python train.py --n_layer=15 --vocab_size=2048 --norm_place="pre" --warmup_steps=213 --decay_fraction=0.813 --dataset="wikipedia_en"
Each number is 128 + 24 x the weight over its row's rms, rounded and kept within 0 to 255. Layers, rows and columns count from 0. The size above them is the row's rms in percent of the matrix's.

# layer 7 MLP up, 384x128, rms 0.126, rows 295-307, columns 0-127
size [ 92 110 117  96 115 107  95 112 119 105  96  99  85]
[[116 146 149 132 109 117 144 118 125 134 104 156 129 123 145 105 125 106  70 132 164 155 122 131 142 113 164 108 118 158 134 139 139 134 127 112 119 101 162 120 103 132 136 110 161 180 133 104  93 124 103 148  98 171 128 118 172 154 150 121 122 100 133 156 144 169 157 113 113  83 116 131 156 134 179 136 133 126  86 135 128  99 145  44 127 113 124 108 111 125 130 122  66 121 140 130 133 103 133 125 106 165  94 107 107 105 118 100 137 162 147  95 149 102 151 103 145 170 123 146 178 129 112  97 162 118 125 140]
 [ 89  83 156 122 130 132 137 159 119 141 166 127  90 127 141 167 149 108 111 129 116 132  98 132  99 169 117 141 179 101 117 138 117 141 154 133 139 112 141 123 128 144  92 124 146  78 157 162  83 139 144 131 126 148 141 132 138  45 111 134 181 122 127  91 167 129 134 121  85 141  98 124 149 133  86  97 134 129 168  89 121 131  98  84 134 152 132 129 148 142 112 153 134 106 154 145 112 135 120 112 155 110  83 116 141 110 125 136 113 131 142 138 146  87 123 111 130  87 138 143 137 118 140  77 157 132  88 149]
 [152  84  87 176 132 169 134 132 134 135 145 120 107 156 113 122 142 147  95 160 134 148  99 139 103 150 151  99 121 118 140 110 155 105 122 159 111 106 154  84 127 122 107 140 126 140 135 146  99 142 123  95  86 120 140 123 140 135  97 144 178 118 182 142  89 129  78  93 104  72 148 146 173 140 143 143 146 112 115 148 125 125 134 124 147 119  76 143 158 116 142 171 103 111 125 101 158 125 150 155 114 115  51 125 116 135 125 103 142 176 129  94 113 115 128 146 134 132 113 125 134 124 141 154 112 144 147 161]
 [116 128 101 131 131 128 113 134 149 127 120 123  39 135 112  86  92 119 125 135 124 118 148 113 135 157 152 114 163 104 142 144 156 107 147 134 157 102 134 148 130 151 114  65 110  84 126 127 128  84 101 112  98 104 106 105 191  92 129 152 147 105 119  91 120 103 133  91 155 124 142 119 158 155 142 152 166 168 143 165 124 115 174 131 106  87 112 123 136 137 140 118 101 125 113 109 168 119 146 182 117 157 100 139 121 148 114 105 135 136 156 131 148 107 113 166 118 125 149 122 135 154 128 148 138 163 130 156]
 [136 147 150 130 142 128  87 148 150 139 112 146 130 142 139 132 109 125 114 114 170 180 108 103 134 124 100 150 106 104 100  93 103 147 172 152 100 136 170 164 131 137  62  93 104 106 183 149 137  93 146  94 140 138 124 120 160  68 123 129 150 130 150 129 150 144 141 149 110 146 131 107 115 147 115 120 134  74 134  80 109 131 158 122 157 111  79 126 125 126 138 145 104 136 117  91 118 147 114 124 101 170 159  80 133 121 149  93 146 147 120  93 160 117 137 126 116 130  92 107 160 117 111 137 124 149  99 138]
 [113 135 115 115 136 149 136 119 176 145 167 108  90 139 116 146  73 131  93 137 182 116 122 124 153 163 137 164 133 117  91 105 159 100 133 115 112 107 178 127  91 110 130 149 123 122 157 144 104 133 100 121  97 173 145  47 137  88 133 133 121  42 126 159 151 115 100 114 122 111 133 132 105 160 136 142 153 115 106 124 111 116 109 114 144 137 108 134 134 122 126 174 145 120 153 124 156 123 122 133 112 108  98 131 112 127 126 121 155 138 107 133 142  71 100 137 186 144 134 143 107 117 131 133 122 143 145 124]
 [127 115 111 130 132 113 143 156  93 112 112 147 176 139 118 141 135  93 141 111 161 151  85 128  59 174 155  76 129 141 156 133 115 136 141 139 111 133 172 141 114  86 108  96 151 147 121 106 122 107 102 134 110 122 104 141 144 125 159 105 178 173 106 111  84 126 176  93 147 143 149 130 117 128 138 143 138 117 152 127 116 117 123 124 124 131  74 125 102 106 121 149 118 138 134 161 135  64  89 136 179 118 111 104 139 120 131 110 160 148 166  96 125 118 120 133 115 136 139 133 134 152  91 120 112 172 116 158]
 [143 119 135 116  89 127  75 169 147 127 147 158  65 123 140 122 144 162 132 100  88  99 123 149 121 144 143 144 167 140  85 142 143 176 157 119 194 169 119 105 150 147  86 143 103 117 148 103  96 150  89 108 108 162 118 147 135 120 154 162 104 133 156 132 102  92 151 100 109 150 108 126 135 185 110 166 146 150 181 102 117 152 160 120 133  83 125 114 116 107 107 134  81 146 119 104 155 118 115 102 116 133 124 131 123 108 137 116 100 128 157 129 134 127 117 139 127 115 136 120 108 149 138 123 125 137 131 141]
 [122 128 147 138 119 135 101 124 125 127 183 175 107 113 129 150 139 109 149 119 114  95  98 132 139 102 142 110 174 113 125 119 119 182 137 113 192 117 124  78 166 144 121 127 118  96 160 131 125 116 130 108  92  93 122 154 163 107 113 157 161 143 113 110  98  63 128  93  97 169 103 103 125 159  98 124 162 124 130 126 101 181 139 114 116 148 120 146 130 138 103 129  90 101 109 115 135 105 112 130 137 113 151 117 147 137 131 112 132 118  87 120 179 107  92  89 145 130 122 133 121 157 137 157 120 179 136 140]
 [104  90 147 140 122 182 127 180  95 138 142 137 133 113 129 174 134  92  99 130 150 159 135 192 115 143 146 108  92 129 125 104 112 111 155  89  70 123 172 156 133 125 105 152 117 126 132 119 158 120 141 136 105 115 141 128 117  74 164 136 142 153 141 100 113 103 132 119 118 132 138 111 179 146  87 112 150 150 139 110 139 120 107 125 164 152 169 113 113 135 116 148 121 115 121 153 164 119 120  96 127 100 108 146 137 132 138 150 164  93  87 162 113 118 115 114 135  90 132 112 122 101 170 134  81 152 123 102]
 [126 134 150 157 130 184 155 103 130 102 100  92 130 106 157 124 136 147 133 110 136 156 158 141 128 124 177 156 124 133 111 110 109 121 137 134 150 112 148 113 190 116 123 137 115 135  92 166 114 113 129 117 139 153 168 128 150  80 109 130  90  58 116 109 109  85 116 134 131 139  99 155 133 118  94 110 147  96 120 181 141 139 135 104 135 114 138  88 158  98 115 175 150 134 119  97 140  96 154 138 116 155 111 141  78 129 120 135 151 114 137 133 151 136  94 190 123 102 126 174 120 113 137 112 112 139 135 100]
 [175 141 166 102 135 114 119 146 130  93 146 139  75 138 129 132 119 106  85 121 122 166 124 112 122 154 102 103 161 130  95 137 155 143 139 130  81 110 181 120 113 106 116 120 155  94 155  67 154 124 152 119 124 129 127  91 164 126 111 116 135 125 139 138 137 135 179 124 120 149 141 106 140 129 157 159 133 166 128 100 133 133 165 146 127  96 123  95  85 124 106 132 118 123 150 123 150 145 100 149 117  96 136 150 211 152 140 133 116 186 120 149 133 116 167 122 126 110 119 111 123 129 131 128 161 139  82 102]
 [122 105 110 147 155 125 114 139 159 163 116 140 115 135 102 140 123 140 102  65 108 186 113  86 162 131 116 123  89 159 119 120 137 121 122  96 106  94  81 138 119 187 143 145 145 140 115 126  95 125 135  80 133 140 130  79 142 149 105 149 168 164 134 110 137 144 140 117 132 152 115 139 121 118 106 116 134 109  92 155 155 157 129 125  83  81 111 133 123 141 126 115 126 147 130  71  89 129 163  87 147 148 130 147 107 129 119 130  92 151 118 140 117 122 111 162 113 142 131 120 186 187 128 117 148 124 131 134]]
# layer 7 MLP down (transposed), 384x128, rms 0.123, rows 295-306, columns 0-127
size [ 91 112 121  95 106 105  94 120 120 102  95  96]
[[110 134 127 106 152 144 109 152 158 161 143 133 116 160 145 131 131 178 144 123 159 131 130 140 121 124 114 160 106 115 132 131 146  98 101 139 103 118 100 167 130 132  83  69 106  96 143 149 131 101 147  92 150  97 120 139 126 123 108 174 111 179 112 114 109 110  82 127 117 129 186  94 143 124 173  70 161 112 142 127 103  88 142 165 151 134 126 124 163 122 131 162 142 108 103 132 166 123 132 151 132 123 104 123 143 127 133  63 125 124 138 125  87 152 120 181 112 122 150 168 111 138 130 105 122 109 129 131]
 [155 116 168 138 153 123 175 144 123 130  96 108 138 120  91  78 146  97 151  76 140 119 113 118 121 100 157 113 107 119 113 138 115 144 107 122 140 136 104 123 102 135 139 151 145 137 145 129 163 134 116  99 141 124  78 153 119 157 172 155 118 146 105 139  85  98 106 117 128 128 129 169 103 130 151 116 159 159 152 119 154 150 119 118  92 121 139 115 138 106 102 104 190 142 104 130  73 101 103 128 106 150 142 157 144 170 164 165 112 117 114 135 119 136 175 169  87 133 115 114 153 145 116 154  80 119 120 110]
 [133 119 146 159 105 144 138 115 136 151 117  93 138 117 112 170 161 130  82 164 110 165 114  83  83 109 111 108 127 115 111 128 150 120 111 119 113 116 133 115 119 122  87  87  98 111  96 151 126 129 150 102 152 116 111 126 123 151  91 137 127 139 142 117 167 156 119 137 101 100 180 117 111 153 124 124 116 112 141 149 152 128 120 145 109 128 191 162 122 125 141 105 161 115 128 136 138 185 101 101 150 164 137  84 135 137 169  78 124 145 144  91 102  88 149 142 107 113 147 133 121 128 186 139 126 103 173 149]
 [129 110 154 129 125 157 124 145  99 120 106 121 203 127 125 116 149  77 162 109 149 143 123 114 112 128 113 118  82 161 142  98 110 142 119 162 123 138 102 134  61 129 133 156 166 165 135 139 127 149 130  92 106 129 109 160 115 150 124 112 153 139 124  95 133 117 135 162 113 115 139 147 103  87  95 149 116 111 142 128 118 116 129 122 145 131 116  81 157 134 130 137 173 135 145 158  81 145 157  81 186  96 139 130 129 135 103 127 115  78 147 143 113 178 145 103 117 110  87 114 121 123 111 135 105 142 140 169]
 [167 107 114 132 111 148 124 135 108 121 142 151 132 166 120  81 129 182 154 159  93  80 152  90 118 123 145 112 155 125 127 148  96 101 118 111 122 144 143 164 120  80 151 119 116 153 162 116 127 118 133  89 106 115 116 142 107 132 113 174 116 149 127 151 119 151 123 119 144 122 129 106 155 123 126 156 100  93 150 124 126 129  89 129 138 147  95 166 113 142  73  99 133 168 111 157  85 142 142 144 100 141 146 117 148 175 146 126 168 100 121 121  89 121 138 165 105 118 112  58 154 114 152 150 148 144 118 157]
 [179 146 128 162 132 136 100 142 130 161 112  70 128 170 108 164 136 169 108 123 157 123 115 164 138 166 131 133  97 161 155 109  97 123 105 148 118 124 113 116 103 175 167 121 112 110 143  80 130 110 155 140 169  96 137 147 122 128 107 115  99 177 128 109 113  69 105 107 142 144 123 129 171 106 125 105 138 148 106 106 145 129 115 163 137 151 136  97 159 169 128 111 146 105 138 149 124 141 103 128 150 112 128 159 129 114 155 125 143 119  83 122 142 134 128 138  99 139  78 103  94 138 135 108  76 102 147 122]
 [142 127 137 169  85 138 147 138  97 141 102 119  92 115 143 138 154 169 102 127 109 144 159 115 193  91 116 134 143 109  88 137 145 108 149 135 122 119 116 126 131 163 122 150 105 105 129 147 104 164 131 134 163  87 133 117 151 151  82 149 149 118  97  81 146 138 112 121 110 139  90 146 144 150 122 132 160 100 119 136 128  97  94 110 152 147 165 176 137 151 132 153 107 108  91 128 133 154  87 133 109 143 124 128 139 135 127 103  96 165 123 129  97 124 171 140 126 121 132 157  89  96 172 138 131  92 156  73]
 [132  67 141 150 148 100 113 157 138  85  78 150 161 121 126 125 116 128 102 137 167 123 147 145 104 115 119 103 106 137 141 122 116 112 119 149 123  92  93  98 150 147 131  93 166 118 108 170 133 139 121 144 183 118 131 147 136 152 138 118 133 124 120 149 100 128 113 118 144  98 143 126 125  27 141 131 118 106 140 122 127 115 146 133 129 117 146 132 167 140 118 143 150 136 123 128 186 158 134  98 140 125 149 117 142 151 111 146 112 120  98  97 106 140 111 147 137 120 107 195 136 133 149  59 156 160 131 120]
 [117 105 103 126 144 131 126 148 104  71 148  93 127 165  96  93 111 115 145  86 154 157 122 110  93 134 155 152 108 123 125 159 120 142 117 114 118 123 113  83  96 138 150 114 122 126 127 106 185 140 137 127 148 151 146 150  87 141 172 124 157 164 131 127 129  80 105 146 110  92 143 191 130 141 136 143 131 140 143 122 108  96 154 138 141 119 144  98 157 106 160 150 161  99 172 114 102 140 176 105 157 119 129 137 128 135  91 127 100 153 150 139  98 139  97 114 138 126  81 181 110 134 136  92 130 137 144 124]
 [153  99 141 135 117 105 130  98 126 144 169 121 111 141 165 130  93 144 113 143 156 147 148 150 138 127 122  90  78 148 133 141 122 166  82 117 142 134  91  94 151 136 110 172 139 115 142 158  84 125 132 125 133 101 109 108 135  98 115 132 141 144 132 102 117 130 122 122 137 168 106 140 179 180 138 120 146 131 132 107 158 117 126 127 133 115 121 109  96 137 125 107 115 148  96 191  99 135  92 137  64 114 111 111 126 154 156 124 184 120 124 164 145 120 117 123 110 127 138 113 122 133 136 139  93  80 108 203]
 [123 146  91  89 144 123 131  95 117 148 153 129 142 121 115  97 135  79 139 146 107 104 109 128 109 121 103 117 114 104 172 181 146 155 118 142 113 117 114 146  99 136 115 101 120 113 169 116 109 101 140 156  83 123 104 168 125 194 173 110 129 195 139 145 101 125 167 118 104 124 136  90 116 127 173 170 107 134 136 105 119 146 140 163 128 139 111 144 110 106 159  88 110 120 131 167 143 168  88 135 124  77 145 117 177  90 119 169 128 145 142 128 143 129 144 130 122 123 128 114 125 112 137 134 128 103 116 129]
 [106 116 120 174  94 105 149  94  88 108 126 137 122 137 114 118 137 134 162 127 131 134 144 143 151 129 145 146 100 110 138 133 170 150 125 134 150 121 103 109 138 143 185 118 104 149 122 147 114 112 122 167  96 134 119 155 126 100 164 130 104  93 135 112 118 110  87 150 138 102 119  88 125 163  73 121  94 131 116 161 130 135 134 110 124 171 164  84 163 119 158 147 111  73 122 131 139 105 126 108 119 153 153 129  88 103 103 148 136  92 122 127 152 162  88 136 150 112 101 110 155 114 168 162 139 146 137 196]]